Weights of a small GPT-style language model, trained from scratch on English Wikipedia.
Architecture: LayerNorm before each block, rotary positions, no biases in attention or MLP, untied embeddings, normalized queries and keys, attention and MLP in parallel.
Training: a variant of SOAP for these matrices, 587M tokens, 4695 steps.
Each number is 128 + 32 x the weight over its row's rms, rounded and kept within 0 to 255. Layers, rows and columns count from 0. Numbers have three digits each. The size before them is the row's rms in percent of the matrix's.

# down: layer 7 MLP down (transposed), 1024x256, rms 0.133, rows 666-712, columns 64-127
# up: layer 7 MLP up, 1024x256, rms 0.146, rows 667-712, columns 64-127
down666 100:189139138150193136100167156165105188174117163154185140170144102116138167111138082229143153077158090155168187157102078191107137202159113105120138133128135202164129099112123157171120136182108097
up667 105:154184109119122123110136122138162144163159110160155115096101168169189169166120096123122121150164152143121158152104151196124072206101121161089120156115074119087093140132114186131184170147160142
down667 107:136134149051182152087125113098110099121133109123106155088108139107098104161059093138208075118175089114147115146167079162161100160130139150129092130108136121114162165117080129044125137090158130
up668 102:077153104101121136144163143121066110154132072118138178170164114168121149071076103164069144180145121119112097060135132173161136156122132068161127068146127114119146149099156133163174148134183150
down668 104:093065082131127101127139144085119170158187140129133071073177112136167145120131175128105115146142118100148152095066117083106149118100067201162146178123142096144124091106119093117081181130130108
up669 102:171122116179143146127139166124177175146110157146113097173044128189157063139107069110062154124183134145132176141139139154165149163156160107130105126151141086143140139115125138082149169139103138
down669 101:136190152166133113117135058136142106119158105182119169097111130080109156141057116105097113071142123140093133120166088114160124068119148112104046124159129054109115079103086071163130127102115182
up670 104:145097158113124150128129102133117138123111142183144144142126123127114186081142126137104116177095091080168107164161141105135125162154187182100114115111130139103130105146147047128137139195096137
down670 112:118100153066193162148157152104152143109144190100151118092103119100077210081060140091098123148119106063070160147115095089138193125105124064076202150112093069139167098131145134106175116207102117
up671 101:138159113187128093139096139112162154114078112152158094095121118153146086124193135126106050111135165118157084109106172130128075116160150140099094130134137093135153050118063187155113117148166095
down671 091:103139092084139106177218115160110118100112118064111106096131125106132110156117153103130101136070115110136141126109098078117153087106069127144107137181154135113115099139144105136124140099113114
up672 107:160162119108131135123124149089080143145140167156157132138087076138169062243122150153194181136147133128170147108172168183125131139146152157097137130114071170100107120149148122164141138130120147
down672 108:138135183127130125107159155112090110078134206105160104053109129051140111215157162126090133132174145119145113096144129155125129139122137144098116165117160127124149160082189130162157120146143164
up673 103:142151114075207114155121163170122068131157153122177066103140056151145068055144121141147157176169103134152124079127165121170173154134079147078139142135137102142102092121142133122116150141140108
down673 092:188106124128120139088110106118131073141076130151141122158109155087111107174117145150130136152124166133138154087096093132123186127145141168125132139158131087144037094193128196105120129103125147
up674 103:088133157076108124194118135157147080046149137137108164161143112184061097133066140141140140125160186171159155141137102089135095119139137137161099128173141162113151201148137133139190111139123156
down674 115:142131141142155151116152139111085064136133163142094153107122194122141097124085134190141074198150141125084125114121076079148088144154168110107102139132150070100104163137192072167166062105171185
up675 100:179112084120136141151157129104143075082094130202131214103149113188118115150114119101087136130049117146131174095157099189086097174163173128154126089170140124162140113168155134156099068038175156
down675 092:118153124077144174100125114131099097064059120107130147165130093093154101142108092120193148110133083124111123088168147151117134108109094114125135162135157132084147145150078111077142213084160108
up676 094:134133145119134104102121141105122186137122108098143090139125112131129043132106116153144103129086160125156126095095122112088094146171082125166123136115126130159131056098181126226092128130095112
down676 100:094167118167142149178097123110090099168110096110199197179112112151160052105180132111174108100155153134104114082143082098141144098082106102149158111088134100130143101105083105076112147121189115
up677 102:080140107131087167108120144099101049150157120068147096134157151095177196144119136147087089132136147125164132143119113136112156120096072135142193128138082162111117169139065108057178156116110147
down677 109:175122165145130148149136104151154158135176121056134049126103123142080062101160111105123170088105143169102131150124106101139100130142140120084105155073124066110133089153127110185134134102109139
up678 094:182153150140125084102128106114104137170116171150151054118090120115089109127143129125154109152094144156183124133157171124123129161095071111091172167126137151154159149059170103118117087127129129
down678 086:124205162096114124160082155153119133148148141109124198166190117126192161105130114129083093100144128094081136135138065124112044080110169163124061076164112171107107064146074127065175075129187132
up679 098:175174100168108118165169145125144089107191128104135124150145098100130071087068165105183147131078149065135169101071137168128171158113105106150173174141161116082147051106182170105130117131113093
down679 097:055228096092109096140151153127171181124200151119112134151124111100164111114165150158061076172103133181138082145105149160060143136110157126143070103141096154123108125113140079135123121120147193
up680 089:107154121172202116098136143152170093144162160074166104149139128097212105097120144159147140153160121127083116138154148146141102162131113096151221102092098125168133135133068115139139131113103049
down680 097:078089107172156100135146145102105108143102157113130155109086113135111122154121140169172097150110193185128137117126121152153200092106140089091120102130124200146130103099082111149168169115123093
up681 103:136135216101085076128155150067134154167184092174113150111164089102154190152122120138129166134170121129103099131074136062079136140154131133075111134135194151143096142122038109106156146177167063
down681 107:093133125138053099096122138063118103152171117137088175081169107128140142131147099106142125085156093114107132119107056114156162120127102090105127151137140160110119177122077119142149125115155098
up682 088:142120106143142114205163111052094146123150103090172173162145063164095175166158121138131101133148152133093097077102124162112117071160133101122101071117166150143147094089134140108114102165140141
down682 088:143178132162135118105100119192165133167095110130173074167156139125132098144094163184126124104120083138130111171158121112148107163062195105168145240126112119065121141140141145155152134147162164
up683 107:141133129083177123167155158139106082163119136134092139104147128123137063150125190097149112131061112136183112105076140116076144075076089018162160096092124183182102179149129148186061113119086076
down683 093:129132107149132155146100142131099120094155147148144197033169109139138105131091178098113091124076089087149109060124115127098181095162103123142157168081110152122131222206183111158121169092108164
up684 095:143143154091149161163157119103148120139116087150123144171119102173188119147122071057160170234167088114183165155054147096178067166085129143117120173188125181144094164120158134082096147095131126
down684 100:100113074069103104163070143100151123118087098078167158130115154103106155118150146176172168106141130111092102118079094114151116106094141127155113083103137157193142179111161085188199112137111089
up685 106:097188138106112066109096118148127154080154175176157107139166109147152123086095104123156185122125122165177119204163102106084153179045125099165094106165117145147139144092168134123085101132169153
down685 108:121125077118080101122104139097122134106155140068122135102106153117062129078106071108137162111178183102104137177134130182149115147124187143094128134094115145134134078147075096102136067148099126
up686 108:100099135155122118150175154076091110125165149127109105149174133127058193158112119092082182109121175136103186103120081095162138167096146196126139111146165149155104121165169113177075104089183180
down686 101:130066117142137131127134154131151130145120096086120096106179128135053165185136103097147093122128168136115100046082141079110124105086133165053122122223108132150106135098177088074135189140108095
up687 098:131098130075164080175043142076113082170146069156168102161156091166138077133160060142133141132111137113106180139148153140106143120146148119140157153170129152146134130154127129104151079067075130
down687 098:175139091131137142119129130163135033147179107095093135087086102113113135174166069111145130131103171052072105080152120152163170160143060176103133060068080086158116146143174151129060117136097021
up688 094:146136116146111151070119154132161122090128148180119069135156096135129162106056103145142132118153117120099197127134135136111150080102162199109184173110172147138093152095128198173077121118095122
down688 097:119105071131155178136121087090119140159142144150095159121161075076117117089150129150072118117147080106148124095192113118123093166172104143159121143125093101172091122087136102142174140139141172
up689 087:149165100144108191077134148109131144113111090131116175146170069132172115111125152110088118162121142127099160171096112082111150190121176087169136149087131138123060156141133082154105092157123057
down689 099:106059194129101106177145113154140122151135137135121078149092177152081144182115067130160156120142081122181104109160159124125112070128108159080147089122144162118207091115088164103154182125127167
up690 100:061094167192144077156154142181158121099103110093135130175099035091088109126150100148233086151133114133156143126116100127126124078122099133108129123108151159106127149117132197148179117103130130
down690 097:164163072090118115166129100065203198130125130131182113120126145134166134095074136113096133124146138136143081098182166101117137142085165137132087121120153118105087142114130037106066156171170131
up691 106:129115132139161115142156157125149123183161102132088095127190112156111130135153131060094082170180151162112080136093205110148142179129084152135095093121085140153111143154151119088124148160111153
down691 100:133143126111173058178131165121100163097166130061102084145106124123123147174146120089043107149163133144079136120120182144169100163150099145105114064137167163135110174157127144105118152146020141
up692 093:182148149143124149137102093144159104162124131122105159070149182128104154090171124057158157097124127120184100129158113084117193112095127104191151155125064171144165098229176162185115139107170197
down692 092:121110130125160112110162103146124129108165134113150104116141106134132131131170107082163116126107139099148172109128101114100157133145131175111136144129148058074076146119146066122169105161112094
up693 101:160058099129134132115132086184118133143161097082148121119109132111135138112177118136148161147151119146107145129102106129172138154159070140081128101058126226133174167106128164141149077115132140
down693 102:169043103105150137103127120159156098133115112129133154124139072102023144088073075153109160152134150104113142051134144134169109180146118092136118131120125165099084112122127092161067129111152146
up694 099:106082160118174116123082132211116212106082129146099080142159121162093126126128086169144149151163140184113190128120116160126147125106109125097181151169121133097174124164126209092040147102114158
down694 095:136125113161104140106119162105092100151134130189142127188127157169144157139092162116174158106135164107135137073064125155137092123185174111117060111120098100156105145183145151166134133111081137
up695 086:120213178153175120107171127091167156146181121116122143158168100120130167134109119098139152158075146135131120154177137096151077144104136085148065189110099136137152137111113137199136141125110089
down695 085:177127146034166103123131162140150091136121140121114141110112167176110148121116115158135150118172162151071146161064158136071118128140154158079157132104174117163116119124132174117142097137114111
up696 101:121077126103146147121144102135120123157150125122109101156134124097127134151132139095142148175126126148214083174094157132105086047132123138133220108126108125179173116105130135121173104103083130
down696 100:140146092178070112094109095114136176066150124112165182117147153114156134155157100105068129151151127130128142178172120158137134144125111114135083158082102152085170128115181148115053094117080175
up697 104:106093137151114156124160155137167103116162124139137202122161046153183190139137187132155162135105148137063157176172177114153112152132144113202130101051096129126101164143143135085157152110125160
down697 099:132097101119172139095121178092132150134155156126130156148146075151155107121117150190185174105135129137077134175118141147106108135141139111146164121113103109068120147137117156173165123149106130
up698 094:128145111118138114161187047088111079177126164111102175116139107097102116105132142084096151115129098088105045137136095105110077067125120078133172191033100125143153114140122084137168129105135174
down698 099:107132146198112099113110159135179119185094145100070153123136127063117095103113135111051111063141131124154109151197137112136105080115149139142145112113129126115146146113122173115184078058169143
up699 099:117161108090060107143148091151115119122158128165125128173146080147096148130135135115122154095102163100140061132127076099134131180148172112095072116109133139093066190084178105093114174116097106
down699 097:129106152126064150127100086151175161140143125106117133119129150104138182185142140134112087166142131100147113139096148129126110116128114133127122113113169171156072167116101113141162177115107128
up700 109:156082119158137122106068111109124135103151055150114108122128073155093111138117128199170145113156103097111147172125153134124137132136135157129113105166129080196203130116165123197151091164076174
down700 111:117125147165149171145063123089109129134075171116167170132174103147135140107095149148146105125170119128159117105148160170137101202073083094127179156178137112137168143115059157125101077078123091
up701 102:128159125092097117121147144107147171060115115133099066170107148185105125081109151191129119074172153102139114161143103152052121119146151141240127169129118136059156111161109136153120143168119124
down701 114:092144041082117079134189085111128128137143094159103112145152127128151099124096087150123106081157094126162147053184091108178105083144119123182147127053156121143163113131106089156135181137194182
up702 101:105122133156151142144208100123158122157109106108137153137096090183124157144194136106123127101127146128150138195154108135166085144107123148074154138155142107167127115119102098145135163111164113
down702 106:104078210099129128136176107148103135141139148149100158106080076137089105161156124119119126099123044147104080078175116089129108159170087154063120116170138135150116072123142080161126155142099124
up703 100:150132125115160162116152094113113099157115140195096166162128084147127090155130159182106106135130211138075128142150154102138097100103155111108135117183107140116117084142128119120159145130182158
down703 087:171084100110105171127124172077184155125184110134140093132177121131099173159143134133171192148122126127141102056152138156119136142157120154113161119147200106096159185142162179130139092152120154
up704 106:165114164191178124136149139118146167150104080204111138113137112157167131132182145129110160079152142163127112123143200101138096170063137137135083082130145153120129088077143100095107118192092152
down704 102:112112100152185156191144109085152170101145088181105137132054138160182136129153135179239143123154159119099131151124190130148168115093159120109078115166127139171103080121094142150080058065131146
up705 112:094162113172108147131098114100130138114179133085168079112134102104150069141150187088104116139163153178123183121177160146116092146120180147135095178092123151055107147150087124110108132112122139
down705 114:104051178075172146141124133110113088076165128151120171137102101113103113144102164137163131123145132110192124174128156132085070092091132157105132148094071144123104122141186167104112090121090160
up706 117:165223112140166160170165104143104128128171109128144132144130104054132125098147132102188165127119125108112162176139105112175103140094152167153188212193104146138102102165193168123180072148097142
down706 117:161193086126162193078125114211142150111172054138121084162181142061113170124131180129146104174103136134127195100119145156201195147160112084120161207136063092104102147122170097114138097111088066
up707 101:063086106121112111132206137138107116142143157140150152157115154138146139126106097064087087107144121146066089103107139123174076176133087171142119139101116141111122086160150143121134165106187141
down707 106:081131166134092120139093122107059114130108123119104152073135158116141146108140151156156133071147115115075092133090118174166121138099114141137086210073139228149119154152139150113174100075146075
up708 095:102115110112139150126148095123143135157175120168122132147195116166074092172144144177141032099133092083117138061126148090167204141089183136149133100114162203143144128164171166179160166141181077
down708 103:148108107099136140166182072093200151092118079159129175126087097148154134135101156203118166073071163093097095104220177138124141166098109161119108119100177110158171186157192139136168148133164160
up709 099:092131102104159153122144150125155075149072110153139102190097108205172141089148150052125137157186109084170129183094119109116108171197132166085103098087093110153138114149126094126174117107084137
down709 105:100130088178086117107161177093142200138147115095049134129181134123120141105114123114132110157148123086199145171153164105160074150158112124145114134093132146140127201090165099163167121021162137
up710 099:138162124109125156108207117144116105195143140167135089129183091151220141095108110091106094146128070165095121125120175141162159115136107119143130106121158135230158107138083197057151144145158159
down710 088:085039135126051140106133133139131166153124146116068112144120123141100139176138148134126120138192180162158161141211085110125174133082145079149154139113140088075166108136101130148093132141129098
up711 100:155136195069044197093111168156053190153129080091155133145092113197096116128194146127131104095124100133162109184122067143111105124035163120095126153117129106160185106122101156085089115097107074
down711 099:118067180092114092164134150092114124088075122108099144129104126118125148072141135101172113115160155138124175089091145139145163084217105129079117107139114130146114061097112140060118125125134121
up712 101:119076158134141156174124133120116137146128200127099126117090145138167095145125075106166153123101088148146111152129117139131131153130132088111132105107103139096187096129124137115100145139181142
down712 106:117152128106102108147157070136147153179128167100185148127126158114156149145150096104126153159115122107174131145122126122119133105110162138123169128125188117109160130131172191141115123132146106